config.yaml
n_layer: 11
d_model: 128
n_head: 4
n_kv_head: 4
head_dim: 32
d_mlp: 512
vocab_size: 1024
activation: "tanh_gelu"
norm: "layernorm"
norm_place: "pre"
norm_eps: 1e-05
positions: "learned"
qk_norm: false
attn_scale: 0.177
bias: "all"
tie_embeddings: true
parallel_block: true
extras: ["capped logits"]
init: "normal"
init_std_qkv: 0.0179
init_std_o: 0.00381
init_std_up: 0.0179
init_std_down: 0.00381
optimizer: "muon_variant"
lr: 0.0104
beta1: 0.93
weight_decay: 0.032
lr_head: 0.0109
grad_clip: 0.5
warmup_steps: 200
schedule: "cos"
final_lr_fraction: 0.0
batch_tokens: 32768
seq_len: 1024
doc_mask: true
train_tokens: 140800000
steps: 4297
dataset: "wikipedia_en"
Each number is 128 + 32 x the weight over its row's rms, rounded and kept within 0 to 255. Layers, rows and columns count from 0. Numbers have three digits each. The size before them is the row's rms in percent of the matrix's.

# layer 3 MLP down (transposed), 512x128, rms 0.0715, rows 309-511, columns 32-63
068:139097093116176154121139168097158099125120107158074129156116161110159095084109151125152112079123
060:167115109156122150139125160088156153149144106179045124135135128085133147085166067141068084124165
098:119128176100174069080138158120098124176123181136191103191130149127128083140140058109151166137110
077:154108147120126100111166100098130160137153054179115087151104158125188177125188081118101172139131
064:056180152176128166149071194135079139098085179131151115094071094184152160073103174077117150124128
108:093125099106100082143139102115156164137196162101103198116080177108139154155138142086117118115143
081:061129110108058105149127090155192114182160124130107166113112187171165110138093139158125139173191
092:110123158165125139087085146141128133187145134078130113113159119114099142132152171094164129155158
100:178129130195115106199117157130176188080152154123150118083169115157092178116142087123102107112117
089:075143132114080145158092142130151176151111108164108170106136099125167086094113164156088159116159
083:131103164104108087107118091116148105092112128159100069086147190146114139137148081164132109119140
090:119117144114089167117110047129126055101134110139087152043152114093128175140095136155082173112132
097:176118108092108152105163143088151132106159118170103098093112177146127101128089173137177096173097
092:103143131109124143163169165135116098134079106105110094138122162162203156149088124128089121107155
137:068146148163153094137194101122095127090130195114137129089093137165138141168128167193152104124158
118:165098212166093093134106168122179141104111097129100186167129086164125151116168068137123138182189
068:139129097101180089159063166120088105160127102169154060172196137151137161188078129096136118045122
079:059182123140166136077182068134140115089175108107089078129156146117091101108116130147135145161119
136:112072081144154117120140131083127169139155156090099163128113141174082117172173126133124125089161
072:134116063112155084130081113127099072121151109168204066164108097180102071153087130097144125136144
117:114137151144127128133163105103120141167163095086113144071100170147107120126245103113113067062087
086:172152130078183164128180127132127045111126165124111113127025134161157118097121169127143101165139
124:114108125098165126130154086138167102135173132061099163191102144146125120121173102119069120158074
104:138116124137146156111111136071079140063100147125121128156113161167154171139117123144142148061128
132:107137078111129110180142135145134139124170142107133133195070148175094105079111100172123142121073
130:134091097151092117109163102151078138192130102085168097123127114112188122090111153123166183109118
089:110111063148134209104096088129114156223137112105082178102149107119124167144136122171088091103093
083:149114107198118127095096175056155179116118181170156173124121163068069109141088138117142126093140
071:080142079143138187160124154106156127134088175122112120097159133118130149146101092080157108124124
056:201169139153121126106072142130149147152145130103146110169168131141142168166054143110161136150128
083:111094137173134121177141135168107133094108119117110124136178122101185105180165124122112122112076
083:043089150129149092147101140089178178177099158109115140065091116155193086158137100082157101113099
075:109125131037173175147157182059129156104127145157111151153097085149106155112130076124090143148139
106:141131123081102166148143183141091127088099128119156183114137119166123184090133106172121135089120
123:116121134130181168117139163164084114130124201137158127135096178131184152124237128154148105139093
119:130149140063087197114123152135119093135108132102169189142114147119149176106145146124127109077069
103:127103148129121100117131121114171151130137174148156146122225157068108159131192105128111192112091
090:111116117152127104122135082106188186076121134130105118146153064149130144062160105105184179171146
090:099172108114137126179100122071072153131178131126161092099123121069118131166131169162099113121102
117:059105036099132114035120085091132123164115123096103121106145118093137108110133132115126152175132
096:145165184150113151157089122104103116109059149108124127132119128122156142049158138134141182118146
081:095146169144106094121114097138172120101046162091106063146151171103100110165127124120075127139120
083:154165133091113190138124137120109136104146130077148144110128148138156132121089169101104173180110
096:163148161120075144132172157117075127097105133138161148164113115130126161089154119112175130125147
075:116179097129101127139116075065096139167138058105181161104162106145100131121161122142082125094108
069:140125091123155106097129136056143099116052140087175100163183116066091143105095128164124149087116
049:105159096139192133062155087144123114083086139099131158137148141176138161168171116152139109174114
139:202089161146137129122183106103175078120134140092108131093146087101132134013103106078167092133158
081:140106137185126101127126132140123109083139107163131153090136105161106101036122162142177151154152
055:122153067126160100142133054108132173085102153096156146144076160196143157186136125072142158155177
089:170113150148148080133116099145157156091154152133113140115109143093117106150124089168105128126099
112:121097135126129139154099176130141072177121099142135109174108110185088134136124154118109035160066
093:124101129124109099133172113108158137086122147106147131225124123167117087164158157159075153102138
094:146113164102097123166173137055121138106090114147121117155160032135132129157137167136143195084144
126:154111127111157189144171133112096152149126130109159094190136094157115178138142085103128114187106
096:149091136125159077143118157066149113118169205156072135112136114165182106097105118077166094147118
141:136086135085130131191128116105129097116099142141111126131117085105110116111100172114128119107099
104:141174183153175141102124054098177105144130131134091123117206084117112101177142116119152130118195
106:189144175066160167168155146162124182110125111101096139113121135139097127059158108154118118164117
108:133087045107118152170159178132138160100095134144205183121203133168094113135125111098147130122072
136:123149112149138134188091144162126128104179141122108106067124080079116138153098118145101082151134
099:133186123097162128161166175111159121122062126157147085119159150138139067115154108167112141136138
071:154173086121137198106138169082111088033095141138104139117127124154123117103059157143187145102080
080:062146062170144092077125097105086164126128117112084139125098146160114145156094175139136114196139
102:099155079115137152081125119085162148173093138096111123112119117109139154100138110157141157112139
091:132115140210120170114118053139222151147138118122076101140153132137123112139173091114128126130121
069:146166141068103154105131155089089158080102118124101124122116134214132150138079167107096079120094
110:095158129208171154135148076107134148160122120141125112101104164149111065113124166129168106091169
120:139159149096123127110102136151195101104112137174201114173109140125118137149183144038147124087169
120:126159107099151101130116169121125108137146118141114115098097125144111092071143148180087069163171
078:124124153097115135138111150115143137091138075159119112087119154150146102076075104101173176151169
097:124183112136101134119106195155160125132140080130170166104086182108101088126237096045127126148090
085:110151156114153098112170169180124074129111063163121134089128088107170082185200124072131163098145
083:126131058128163100064137166125184161151104138139145131113156143072104077186126078139081151169091
132:144126088140113125087162105157157127075150129116120077066179117128127085086143151117160128139100
105:153138123175179162103104091208127123167083100126143121119151106158101108137115133101129146155069
074:116131105130100159180081135148106156139142129130078140164168130163085083115104162107179120116102
085:129108169174093139136108145127189104221162142114155105099116085178142158163192173111132130157089
061:133131082237154144136086172186074098130098144115154176107104103050114077125127155122180188123152
090:138163123080115126134125169093117133122133125130121141168117145111047123133092098196139149091089
114:131111100125158144105061081154100143080126125145117077095142101136068137108106130104182124106224
104:151143132197111117117142135113122167112101123137133153121123108144088097134088175162080112142176
054:121151120050125117126100104119111112117094123147178131077163131184162150165117144090143138145096
099:126181112133205183143136128107144111119102159165135108097151085149107061088111168095158119133091
102:159169110165123097122107139199134141141127084158144117127106090105109123160139077106105097188102
063:176104096172129076131121160156107113099078116129172128127165131148107098169133175172101106086181
091:178170101112149131104102126132127162096112156122175091163155133107181136108169168086138122108092
076:143188113134209130085114128142135074084096096132180169134117092064107116054128163109130107124125
097:139111163128116199157188141181161122095089111142111130126088170079106108073139062131164128176203
107:158119174147140142049094112121094154165167092147097160145154081061096119133147133086149063112088
109:095134077123101140137137100122157129129130160120068138104149133070117157108065142185198100147109
105:096109126081088141097114106119146090129120118143138175152165099141125115194140132109118103120165
088:086045136102087139186100147091160113093109075101130129150101116149175131113068101159155126193065
131:159165120165111121087093110160151129197063130201174104113154117100053176140092155078162122173071
113:090110090039096133148050138172085137083128164129151135133115162137184109180152199163097109157079
093:121187127114140134140108129092147101195143172155130063053138134139124152102113109101122113136183
075:126109133059149182121213123132105068136099135140107093143149131133139217073136131121087118122116
104:102138151123193130121132163152081089147138180167123127114134134123159242085120084159118148150150
074:147116121079095058177138177129179073148161122126105156157197135122102183153087104142189152161196
111:182121148106142082096113142116090182150069113149106108080160112115123205112119157198143127100106
098:126166121145155082119160178131129150116157176118081113078092097114140083140169086100134175157141
085:141133173052121123137155132081051137126137109119099181153117113199161079116076142150121155095100
091:097146121143120090145120055125212139107129193110176122128162111089085111090164146088116113125095
082:115151196158098144126106128142071146123150124155102147121127133153196182077055109172093099104171
102:121091159163139137129166088154080109148141074109076086089153072101177149140143143101133071088140
093:140159109155124086120136127108102117100147180159114146136152064039110111158165117152138141144136
088:102111127131065165137131102115178098176177118140114136086107096105102102133123189186075077188131
109:108102093177173135161119135074090048096091189108157149127169157139066104092127208128135160102143
094:114136108121157098058119131157096146146125120150174121139093113114183163078092124150071099137108
093:123115124130107192113152092111121094097114141105123116118162108157119178079139121101136134107098
095:125094128133098152085106144087137134133148124166109173085126118147115107174120121117124074125132
059:154091063172123058117123159148150085092133112105188143088122160133131152117154099140134156118124
106:111096060072099141127160155165116112095102137125144083166137091121146173194109124113102100140128
137:074157117126143102119150090201134104167142087119122159127103131150137117128163077117102139084120
115:171175126150050126164049036142149093144108133127085133112143087149073124083077138117142155095188
080:086180163169054139154168129142178135135154088142109130067106137080153140107149153169090130124130
058:074125126078125119138076168084122141125082139121164142104122121133087151135115201106122141143102
067:170171126146141165087131139151097075172120091087156138123107177148148112171102193099187113098091
115:120078127124126111208082134104110133148152135148141186173134103097108151090146102181087125075067
116:106065136133174157113186140136086085076141104130101100055104113181147118112099115150142152151090
083:102129200206131135136122135125151175073119098096103101164142066127127053126181168160114109171143
119:205098104136124141163137195121133153157135123121060171158145085161106138087198183204089105101218
094:161124136148145134171122177101118127156095080123088103131133055053074159119063127171118116171089
065:120142174124124159116137114093118157084177131156172103071143117166148169153026172124136099145125
076:139097156099070121177088164159132130126009125129168126093129100124146083135123155120149139170129
111:140149132184113121141155098137072130088097119106129118055169169139100103169129107063125160116069
116:089177191159139141074081133196120153124102115155129148144142106156119172110113139116079083175075
112:099148190156094172109128178160140086168095138153141136086090135112087136164113159123159122175096
123:144142158159146119081139074131168147089150208145096147131105121026129119078109119149132166126087
135:120130122131119139125112176110112128095098115119128090128098139134112137147138112114170102058090
089:130128096132113093064128063121142171146102108136125092115150148170154158157112154128126081104119
086:165163182157155106109152155199140139128158102073078072102122157137114098178155160147144126116099
116:146060127086131151152134123166112187066170116137140130120134133159120140163154168122189119107085
095:142110104104186085178129130136102171148147158079168137123083148136142110125126103110128061152133
085:111169151172094097114141142153192114119106102176107138053126155112110156069158127139117149134139
172:086120128117090137094167076144073132191141100131068118095128126123157156153087153113095103131124
084:092132101200097168147119115141100104120055150095136124078116181147095126128151153112205150081115
066:152137134133194167072096132180181143089151115101150090137144164074099089172113107134111142131125
074:173163084154174068127106136155110148127146082147171178131108103110152120087071104143127075155183
100:108137069050117132144096090073094132128149067141100158094136163196226091162116119132156165103195
090:115125137081110150168109099101151128138132148172118123179129139144103195124151135096165125115108
072:149094162095120143106125111156138122085140158114129121176104174069147173127203069157133101186149
113:096147182107116133092140110118095154164222128091097137118112089127113106148144115083090109133138
098:162098092167164152126128102163118143099076143176136149165112136142158079128177081142124211121146
115:186192147134110084160096130128160144077138159124139073205142095083080115058135131080089122193139
107:148149194118112192142117131115092154148132053142120093115076147102150090103106159079131128150088
104:085111099121123148088107090158083129069134135163152065140127105100159125137137135180114105129116
136:084158132132150132142134161044187110146138152122177188118136130161058141121143119137185134116192
085:186114084125116120131127136151078136123190132166074048143116146156105095135106146171132133107106
059:126117145142117130154102121086117123113125162117083175176121072189094167117093147178138189153140
129:100158131123099183129127136092146124137178162083128174113089112150152101219070160092145173097093
047:098130108134132131077152120127152116079130091043109128112137115174116156135139112095180160130159
106:129148090147129137092117142169152083150115160090135123112136108191094103129143141107122113161124
067:100105108136114188160166132138043135146103110157104111058132116153113106182098182102074142146117
120:089163167134123156125161121055076159165101135131138138164159060242157175130079076077133127157109
075:166116062162081141042099097167115114085133141099133066107173191135067093112096164123128154121167
087:134159108135153152102130103110134085098172149092128138132122108124155081120157148142170124164113
098:125110143143069125150167158135089127116115114136175151148100087085145159131139141114098112112196
117:120138156123083129116078062127164103090144141167194181130131107109105155111129171104127098139148
084:174191118099111150131099125087131125156190066134152158133091168144169183171084092100130118126123
116:134159124128108105117134128091147089174139115117138092171156066110111132135072151167123114106122
125:117129155110136052114128083107182124189147124132159123133087147108119116098122146137147112143113
113:120131148117133127093105083137138091144156085131079174193090122115128107157156141168170133123161
125:121094182183110177153194139119107114093075143166106107089162095178145096115156125112162113158153
115:100109143095209121158155150105149206133148161176134179111095134138073117131208145156158146143092
122:172135123120180122107122090114142086108148119082122151095154126131144126158164146112141163107089
126:105075136081119094179138150161000114138135076134155154126111129125087170108119108100110135126123
131:147136145144187110138182120130040142152142123182133150138110142128192077122066086111174134141159
067:131149165109147138122135176155099105184109153119096055124132135107124093129127114095143107094100
068:071155101178129136118126147114152155176125140131167141182150174093172104120112158143156098109114
129:052101145194176111101183113175129128148139138126098111114153154106166100164164106111141167122154
089:094138144160161140123159154138150088142140096092088077115110143112096112078161093113083111173166
115:122220095150151110134109155135167117123093171124055142138172117145087131149147076134148109143071
100:158100161141116122166105162161111145168130141080109139102127120184105058137107064164082127142146
115:153116162131148148131155122147160152055102142098124090188115140060090123121126123175136164147148
086:113061090109151120101138121076064132177150080127158145167093116104145115190083114214119144132098
071:149092126140119155107112124132159138098134162127124124112133163110101097116119115172082111105116
130:119107171121109078094114137163181139117110133178099144092109107101078061197136161137119152158147
106:117102135160147142143150131150229132111095146184140171095146112134098110107065095151162127163159
105:151156167085118095158137134072147102107176174160140122128140097119114144132094121130105160125171
081:136123097112150158138090103143136090172201067111108176207074121169118165125136084194161115117168
107:130159138114129110164076110132111114126092107136093141117126092185121118160130110125186099119192
113:127073111073100112119134169142186170159091146102105118152113119117143129116171108160122088142123
113:105128175094105179098155076173047130115109119140184133153069168145168182106110134111144130159100
074:090135104155146171117066109146094102129128150119127165131077159131130178117100159122142170087039
093:167131143118133164121086153167163169070133172181139161093119151128166114116058136111168207147024
117:131075145151148110192119103089096151057129091072163143070105117125049126125133127109135124102191
158:164147122082116111126149175136225101141112151098162121130158151149130152110105080027155094158138
101:127131120128180148140145102133173146136151109175129146109186160079085090104107121178192154105161
090:138123100155159125114137139107124101171150152140189121172106122144116152139119070108102092074112
120:122133147147212151132121158174176049125170059058116113148091093143130087087112137121178109108080
104:136112132137057150131108141117152156146075091109180132093142115183184096174128095094118164140116
054:151133111132129123184069131124065093100044084134183200099080105137090107136103171141137086094129
103:157128153110152176156143096152150135113093121143146110121181143127137147111112122173136135143097
046:103135116090156111076167132141142108144101094124106131085222184129123108166128054105140179112156
088:136112152137062133159149123150149118171154125126074112155147162101053144086130083119098166163127
136:085131089157195142116122111124111116184181152095124139131149144114147180114133108120127100124098
124:154011147101169155117133126110093089113136157106113165124128162116140104134144102149143163136119
100:111144108093104199143162122147177135125113112123123117166130093153148095150099225139120088152121
084:142077135148095174137135101162102139155151161144143151096143050144051165139126182218170133118113
102:189165104151177089124131116168111118156123107159182080103166103176133124079120109102092166144125
092:131133119117164122164074133086163146117160118128136126126141103163114097151114153117171109135098
105:133119098115155130198116129135137119076171114090147133179154143151145146117122150124068174172191
# layer 3 MLP up, 512x128, rms 0.169, rows 310-511, columns 32-63
105:142138105107145097133125112075114149162167118139133087084184190083139155116167110144062134107179
101:152150083133069135073096093111087138152140079152099169128089148104100178126119147131128157087098
105:096105076122090081131154080104129128110103173150097099102163138117101148065165106121157189147152
072:108092090085104123108105203093125120116130119153078136137121152108135170140138123206089109126098
113:167091089157109154137101060152099096091106136126137122135120127122120115160152168134098142114162
113:133151138149132114121157129081199108101102167121118126081099126107070113140181159142105144188068
099:166125114176062166141111112109166141094142162125114165114083170138058118139119123123214195138115
101:090103084128109167175127128172163107153101109142145130079138181134087119145153057158161105091121
089:125119106138137152108130085141081135107061128146133193145111194118114115167121107127129116215128
091:127115123151165108097108156110142109105164173138123085096156199156148150147088096236108113093136
098:090107137191095129145148143124119143060111166140092133114084187148075129186138157074122108196102
101:105101106119155159069070112126097170165126132125179127139104186115091105126142135133146127106171
105:151188140108058103125106202096170052115160106121107136135138123075119138146124121179115161114074
108:184117071169127067076103132150115119129109201133157109073120133168097102119185180065151125097143
097:130134125092114152107133164150114090142133129118127122167187076157109090137124113126141126076159
082:095186159124091129126176094146143138118138110158143092116191144128139160137133115067120080186121
114:110145142182101153093160100152165118069113188151106142143112126129140099128122112166151136138107
092:172187160179153068105101164131158183151137143115147126127145168140091145161071120088139169116192
083:158128171131155125129123080144114109096162135163175158112115110173101118116086091055146146154129
116:179104118155203172105112127149105189115182111147119107122108122074152089096149163163138150117155
099:097109101140119061215059128144142185118145134091118056113154170100179164163146129133136172141155
100:113106087143167088191147157162215098091123153140108132183124188127113129180137110152122152118120
101:103168082125120145125181101150183105131157129116113078155145105122120167118114120146096112149131
095:163096140105083170125162160132103148136123128149066103153135159119091165119174156105166144093128
092:187146095132063150086139166118081143157144127156174111095117172141168183100088098155100129144165
105:130150083131110133133168098106142153139084130068061136098120144101084154155138124089192100144099
101:195191148106122105115129151103160107140163109086123120136101187190130175156119079122116178169116
087:129130125100080130128120106156084091118113105177086123100084176151140118132110123169140153123156
082:139130152137094132132133103134123126184136133158108111151139169087233129143093148114104108148111
103:111084109154163143103143099104165174201144079147063114121242239083119135159180169148129145152126
100:163155112113146075143126138084163157131187186141149046074164160132073140196137137125078153143187
092:167120105189131068115133076168128128123131131137144149131108084117122073118137129092130100186169
101:130158062128169084109141150104113125176174127128133081160120124074148115180107098097130116165168
100:107062137131114095122179130117111129098121168134104100039077155155116115135209173103119140063073
102:097097131173112144129164152147211106158110199152127168078140116180125179131091081127142127180126
097:128117066053107149091148132111112124125109066112167075147115141087099143168131086122110149123141
103:079076078153165140088126097135169167089121127113114149134094097123158071150167153107135244156089
103:131143100132094110139161149169203128106078087138171101161162138158128141093093099125099151120137
100:180158184147175115144144176176154095093107101163175140174151149132179103182119100156149096118135
092:221136106132132130161120124113130129140137062167103164184149130116157116173054116173142146092180
108:145111094151139144126205117099149107125211146135108144101124095125164111175202127144160136121061
101:152138145099099134149072092157197125137111095122132132051156176182137166156152109164094148149127
097:098141084120125159126106125143147116131176108149087153155109147105178113094082156124109085146216
089:174094123133113069134125106185160158153168184086182120157119169113106095103159128131135109158088
090:102104149126153081100146149118140150115163081160114126175089107123128119109086108135101166170135
104:028184098155104150102153057176171056084115162135149152113138119091099188132160161131133110162116
107:126189137156123094142200150137172055150185163100116147128137165040153165114105141166136122150204
081:143144128128108133192107145158147104132122075123170110147138120167208122125122113127191163131137
087:136129132175173163130073138079146172134166138131159118109105158144142182171162152068085088169092
099:130114105157144107162142105148143147132122092166095116128145066114114176154114200100112185125138
087:152112111207179118158105148123133146103092147113091135095100189128172128142103106105135111237150
127:122122113218058166145139137117147125154138138133132187163092134125139091156146167115117116132079
098:127171143124151130128099106122117133170116163111143158163165120175106166088096133118156119152157
090:205141123132159057189198077116142110158098092128124097097187121122093141207143096115117066209153
094:103069114159165188057137169115095089080092130201129144139158144112156089107111096096146120134106
105:102174128129142152134114115149128201185176086091105111134163154129146170120091106101128148146228
087:165124158096155093157132148150124126121100153113075087101127135111168108079146099129192142154146
103:102113109156171092119144121137153103141119147154107122083122176181103144167093091130116105113131
105:148111150151111068129143121107154157130091080125093110141208154113054108107149125130136090204115
120:097093110121213153195144124185149145071134142134169081162118089110148177097137113100098098126141
100:160127127112131066168147131114098124135086104183092123143102153148089110130116089076116141114220
079:094075116148121119076156135156135141126145099106117141110086135113133172121136153094112143185114
095:151106104093144119116120137165160074088098133114120140123122145085180120146177096121131142171170
097:162105099111153126138106083132129064164160133146112152167126146159056134133127173149162083112164
107:105093093101128155085135109108218178156147161102122114127133130171157179140172153124105188163129
064:079085139084163119107113105109172097087068130131079147108135124063093143147188128168144137205106
095:139130112146080220114122078110096103168194151104153107141097164144142091140073137108166148129172
108:122117115113134134167138161170128154196164127154061120081099145138146179197145079128103165133170
095:148165098125080127123164075105102127086107173148143124148099157113158107068172091078138129102160
109:162168127108119136107128119092145163067115105097096116111147079137146150106174123156075131104213
111:167118130145093183123116111096153061089131132142166157065129170156118079106171106120115135166044
101:166134127151108148089155063086120060129119129169130202098129129106124111125230082156115082152113
103:162204153147114130185111091098193110132082094091159126122123165163201189175122155071116161135141
114:153153094127131101091130140092170085133116153171185114072143128201150045164101156152142142122096
103:148149114179122083102106148150148128140115130178151145112142132125089134131146114204094120200139
053:151147153139114129134183116128115113111100135150150146059107139088147160142136154094078105139154
110:136137163144118115161141117093117130099123113175153109135110133107103139138124138129112173184116
088:117135142148095105209119119152091122082130148159108116166115150129065073103193121112122128153105
098:114120095215126136116147112177135142137063104097152130150117106117167122132132135126117120137157
095:104138139118133138106081173133118128097143134138129146105138175158185117132087123117121188102134
094:095155126082114113208104064107097153117179126129125067131120124099122159154148096102118138124087
083:102173129127077106132169092132134111108123146084138108147161134174086155111154137136116124160155
094:187171166174126117137092110079134149171168154081155142112101143159094173113161188110105131149203
107:055203126126099107094145091206170079176150124146149189128085155121103108132139063144162102160167
096:155063101098149140123106091094121160149078063143122121169173143116115162197115134104103129133121
102:138119143082164131113069173127154141014167149125146124115134091102104137098078153148109145132174
107:089121073149193133082106105156220124142119115099152145145114157079142141111138139156144115132182
107:147125115147115095130158099175135144118165145186071156075092111172058200124170125125091103088095
097:159124128145110100105111160099113115131155148084136124144153133120161136090135159049115101160154
103:155133083147167108148078128115120124116094105136126123032131123163135138175164155091140144140145
098:132120155104197072171127099111130162167150127107085148156167132092154114133089145197127198120123
101:128147130141194061160114133079134103099120136136118123152174129060159163091137112124116159116163
092:145117077157127143136101164135177121151169136205120158139152143147102149125126083133163126130121
099:089136124114154133104073101106126143148157130129100137147098116034132148118140088116138125090190
102:056170094025123148135134115114103125200165118083079073069144142187137226110073136180121131126156
087:112087104122135134064097161174142125134177183158133073127126171108136203108148117133097157108171
114:048109140135171122162159130187119139141127153137136151108180131108112210103140080148102108110105
093:085106110139116128079106152092133103158152123200072146138078092091160114175094125127109156152077
117:167151135138143112141118164097135172116113095140119094095094112113132164102137140104136158116133
102:189130103123084132118084141092121140144147106097118108159178142113071152070151098106107098137157
091:085147122162136128086132097093159152097141157128130064092195187118097130089174118083088085086187
099:157056148085125124156175117154165169155098108159087066148202129103148184178126119108090193160149
093:144116150128158182104146203124146175116127120127110162153129168193147115108119152107079125069159
109:065120080150106148086127077064131110174093127139137108097143154080170129130101085206077158114184
098:123150121119136123162172069107140066190114059178128089104148151151063097137161064086121110164149
092:146112083152175123068156139196149159161113138115116091150152204206139122188092069140125154087119
112:074117137165163104117127156114142091175215150085121183156158208133154128087095154187134142148203
093:125086077138073165158130122113137124139158150101098081144192105150113109091148128083189127127127
109:144081132098120118169097140096125139124146103127099136140175123138148106156168128164095151112112
096:161159136083049078165177112113161113177138095104127106119149126150165130140135149124105124153151
087:130062164145123073110120110110101113104168133155182126096080152203126108104178102097098106147160
105:138158175110118147111132148121156098132121064117082140153144158120116142101158102163172155124076
097:138126073142136165136146121113080182126140137117102133139141183092129127107120117144126147136192
122:149138077089092104149094130061101087143145107138123167113066133112085076157109097119165120133138
098:145119126130122076163084151151124153131107141126136162064126128100173109137111114172154095117178
084:171116163084137127111105143145151108083183159177143137124158122096101158132185098139104133161114
090:132156101124131147132136151137123129083131126166140135027179147098157063148160115116159114112155
103:102155166159123045136125093082134042181116084087072099113109116113142142142121134108135163124165
088:182140117144123156131094142087148131087125149109121109147135194151127116182158150156128139104158
091:146139113129144149134150155119045163142117169178141139131147149115119171156076120148178161097147
099:176062091122113094146139161089134095183098124137107194128154161122117203140147124143099082138181
095:164123192108144091156112171117127148064156150169127208119118165039125132159104141120126100134128
088:134138109176055155110141155156100065126137159202133066131095151172143141216107126104115181144098
097:123091126139093110118091142158167126070136099114163134168104153131121123136140146167090136123180
105:124110107171087122105117177113058119090151196121122082094097159140088137141144188094129157139138
099:115165117141159117159107155109087143090185020137191123088130085156083180103099151167145135106128
108:107017150129143139145163089116118142092127134122125096177079111117161114150130197109082157108170
104:069106074113099126138105128142052106067060122132087127134167143100086138123119079110121141089180
094:099156128125099095175112143151063224147106140147178098157144148140144151166095085156128148134126
109:073169136128117143081114081174151095184147153099165083074133187075142131098189091125103112105134
121:135140105158089145129071135108120132112147136120142117119153176142137180128128079165109109095096
110:141117161164066106148116112117145120088118121129106159104125172172176150143141157084191160102084
101:159144119093112119154147121148139093187132162211104135127187130082134093113067116137165086116172
090:140145142142088143158099051142161131155126120102106166094140191064144180069130120121181130135146
138:073072130132119188140150107110071195164171195124080124097055207139129128134113151165118112138162
099:148135151138147117148113117111081140150116170101072112161125167108125106160154098123122197140154
099:125116109134130177139113090116090133105131095116120061058141246133147187139173114169160155150131
078:170058141115130115156127056155120115181071070078151121147107147094094105124163117154165106125172
110:071185111121118108140200098115180128133123179115140113109185139110080168125144077188105126133200
098:108136136124151153118113116131131156101129107158128124100130169129137130094070081115106129120118
091:138095110065146125156125177135160192138139122153180091166108194146155122135059130174115135166149
102:144161112140170090169057137085119187123187143120170083125100214192151165150151157145062138159110
108:092073125148113137145132094127140156132050128137104079138166132129114201103159134115139191132106
098:145115092132113047038099113099123155148132137124128067166117180104109124080117162133123160159164
109:154116089097142073122133142102081114134140153102091115114161111127115185161161098132089152165159
097:155174126143116147109163157117088165154110117118109125157155144148106167151099113143110175161117
114:089149110178115124108148182068143124128170178132144165169082157143138138128138096157095117163129
094:114084044114136100104087090098138172135086087052163137091134168144140187128149134071164092169159
086:108159158159114183086153143167158094141128115127169136177084140091130199103101103138139144148096
097:168136104167179126119171129140066174112091138170121127100094176133092150104180132150137131128131
081:144158157135078137059127092143151167091120121208068117141162110119118134154144140108147122153132
088:100166050113150114117209092129104076116119172128046107120089164188155149138084143046132125117110
104:111106102115101137089071138084157071104142175167119174116118193101125079141135136125105104151068
112:064151145164146099149121163107145133185139138089145097079159118126118136128128159146161184167145
098:146135149129107121117098126155144147125067141113153096129145115159198175142156143084058126116130
090:077137086235066152154172122160106140115188124107120099212046121086147134157075113112192141138177
104:106097143129134081089140117111105091127090112092109137144149062083120151118122114060093125087137
099:109146093179069152108131114174192139090069130158165129067146118126178200145155128106131122144078
094:116174106127112091073134127140163063119109162144142132098100137107047076109115158156078126138148
101:112129135193103043164140156119141153133117150154112136134126153077154096144099148224071088132109
098:213148189044137059175131175114118144135122138105128070133128156140120177083118114185160093163156
108:093133120197120096140142175094156129176142153146113118097098135153158105118104080160110109175167
094:139121143080118020194125108167164143130132102147161114116099133091126152164169089098160144147127
102:174129092157155145131091107096131106132071139120048162059167135137157181130114122134106155132138
102:089111141096129120092232119110141098136156070094117117146167084088157120163191108116125175111149
104:129173099177136123169138165120162146138136104125113059167064102112129059098153138123092195161106
096:107147095129106116133167171096138137089138123110073146135112126137085099153101169150134129172115
083:199139144153171117128181132139148079101122127136130118150162174131086107081127133049125175162143
087:160049167138125111108172086074192121125159090121132122133109077123137133099121083165088082116193
113:088137108171101154137179101135096171160139147137062102074118198117120153107128113147090105113153
108:085136111158087099158169076089150128123145164129128131072163167109063081084155088133085065156112
095:117100202103076152222103105096071194170114059161134078157156132097123101150107177135128161136134
094:188136155097115109127106121110128151102166114132175111123146119152141133116091077062065113160164
105:158090114105161042118124068120126138134107168160065134105144112061179165096142161116161115155163
097:155113126117093114135155144138135170147168185115170124167106147167128073161113123126141177209122
098:157110137132172136148139131186162133115154095153113150101158179152142098133173110124074101181118
112:129076099121099161067108169128142117113119196133166168117145080077105095131094149113146131091146
107:117240062136073136092172119117081107125115062151107098110189045115140137153182163086150157144113
097:145101128139146114119164185063084132133172136172138051108090152145043157166127145152148140124147
118:064210115150115151118100102127129146115097180140139156085108141065058123152154130164072109112133
085:134168130133148135143109138149134125150147135116120122111140142221105141112110084142132095139168
097:083147071174111139120124147119049224129142110160125081113127142089166169133167123134110132108195
090:125098138109118128135128135166114122057143080126138140131136182157126191179141172073136137073095
102:137136090171133136074103095172138084092100132104146173121088130109118132142143195112072093120092
099:109196117086128121150133143054112112172160050166151147164155120152149105132169065116115137128169
096:129154084152114099179118141095117064126179156088139111110144145092148128181108171150142090107170
107:077067172147201114110134157136193223094120171128099131154124141110110184165131079089106158131154
101:104148069167190109111126179131129212108147152088114114129181193124142107160111127171181203118132
096:143134095152163100088126140074114070126157129149137139121109120132121105095118093084150091105116
096:105119147099208107110153060102127094109080158065074145090102166095113126104149132115179161144095
096:134134086111114136099152154157079110095143105156127096188131095178092135127129142173095197165141
073:108192153122102152115118162109108118109141137154092148165092122058103153129143146112119131153145
106:129098116096153111138080115148103160104099119125071120131140154163109124077101141165184147128196
096:111124093138121120041111197077149151161181112153158162090194123150154108116092094116112173095142
096:117115104103109145125105084131129135139112157152062058122182189097144051156200126124167178159122
104:113146117115100172116124112119122155146159141130169134159159156105180149115097091135111131148135
112:149090169126114129091157073127142123103083157154160111104058109193139150177117120075093088113116
110:142134118105120128073101137159162157108109166114128167144090156113119092171201105125119171171113
098:127127128156097126156120082165155123106136086139139085142154124068183101097063130072134144125111
112:138157128155091124079147100129172122137130129138149146089183178115116119188131083132132137161159
098:143149152153112161138091179118188172139184123162111156156077192179122092110111081150134152099164
095:147145124082147123160185146158103110156122102095154149151166112146148140099126115120113157136176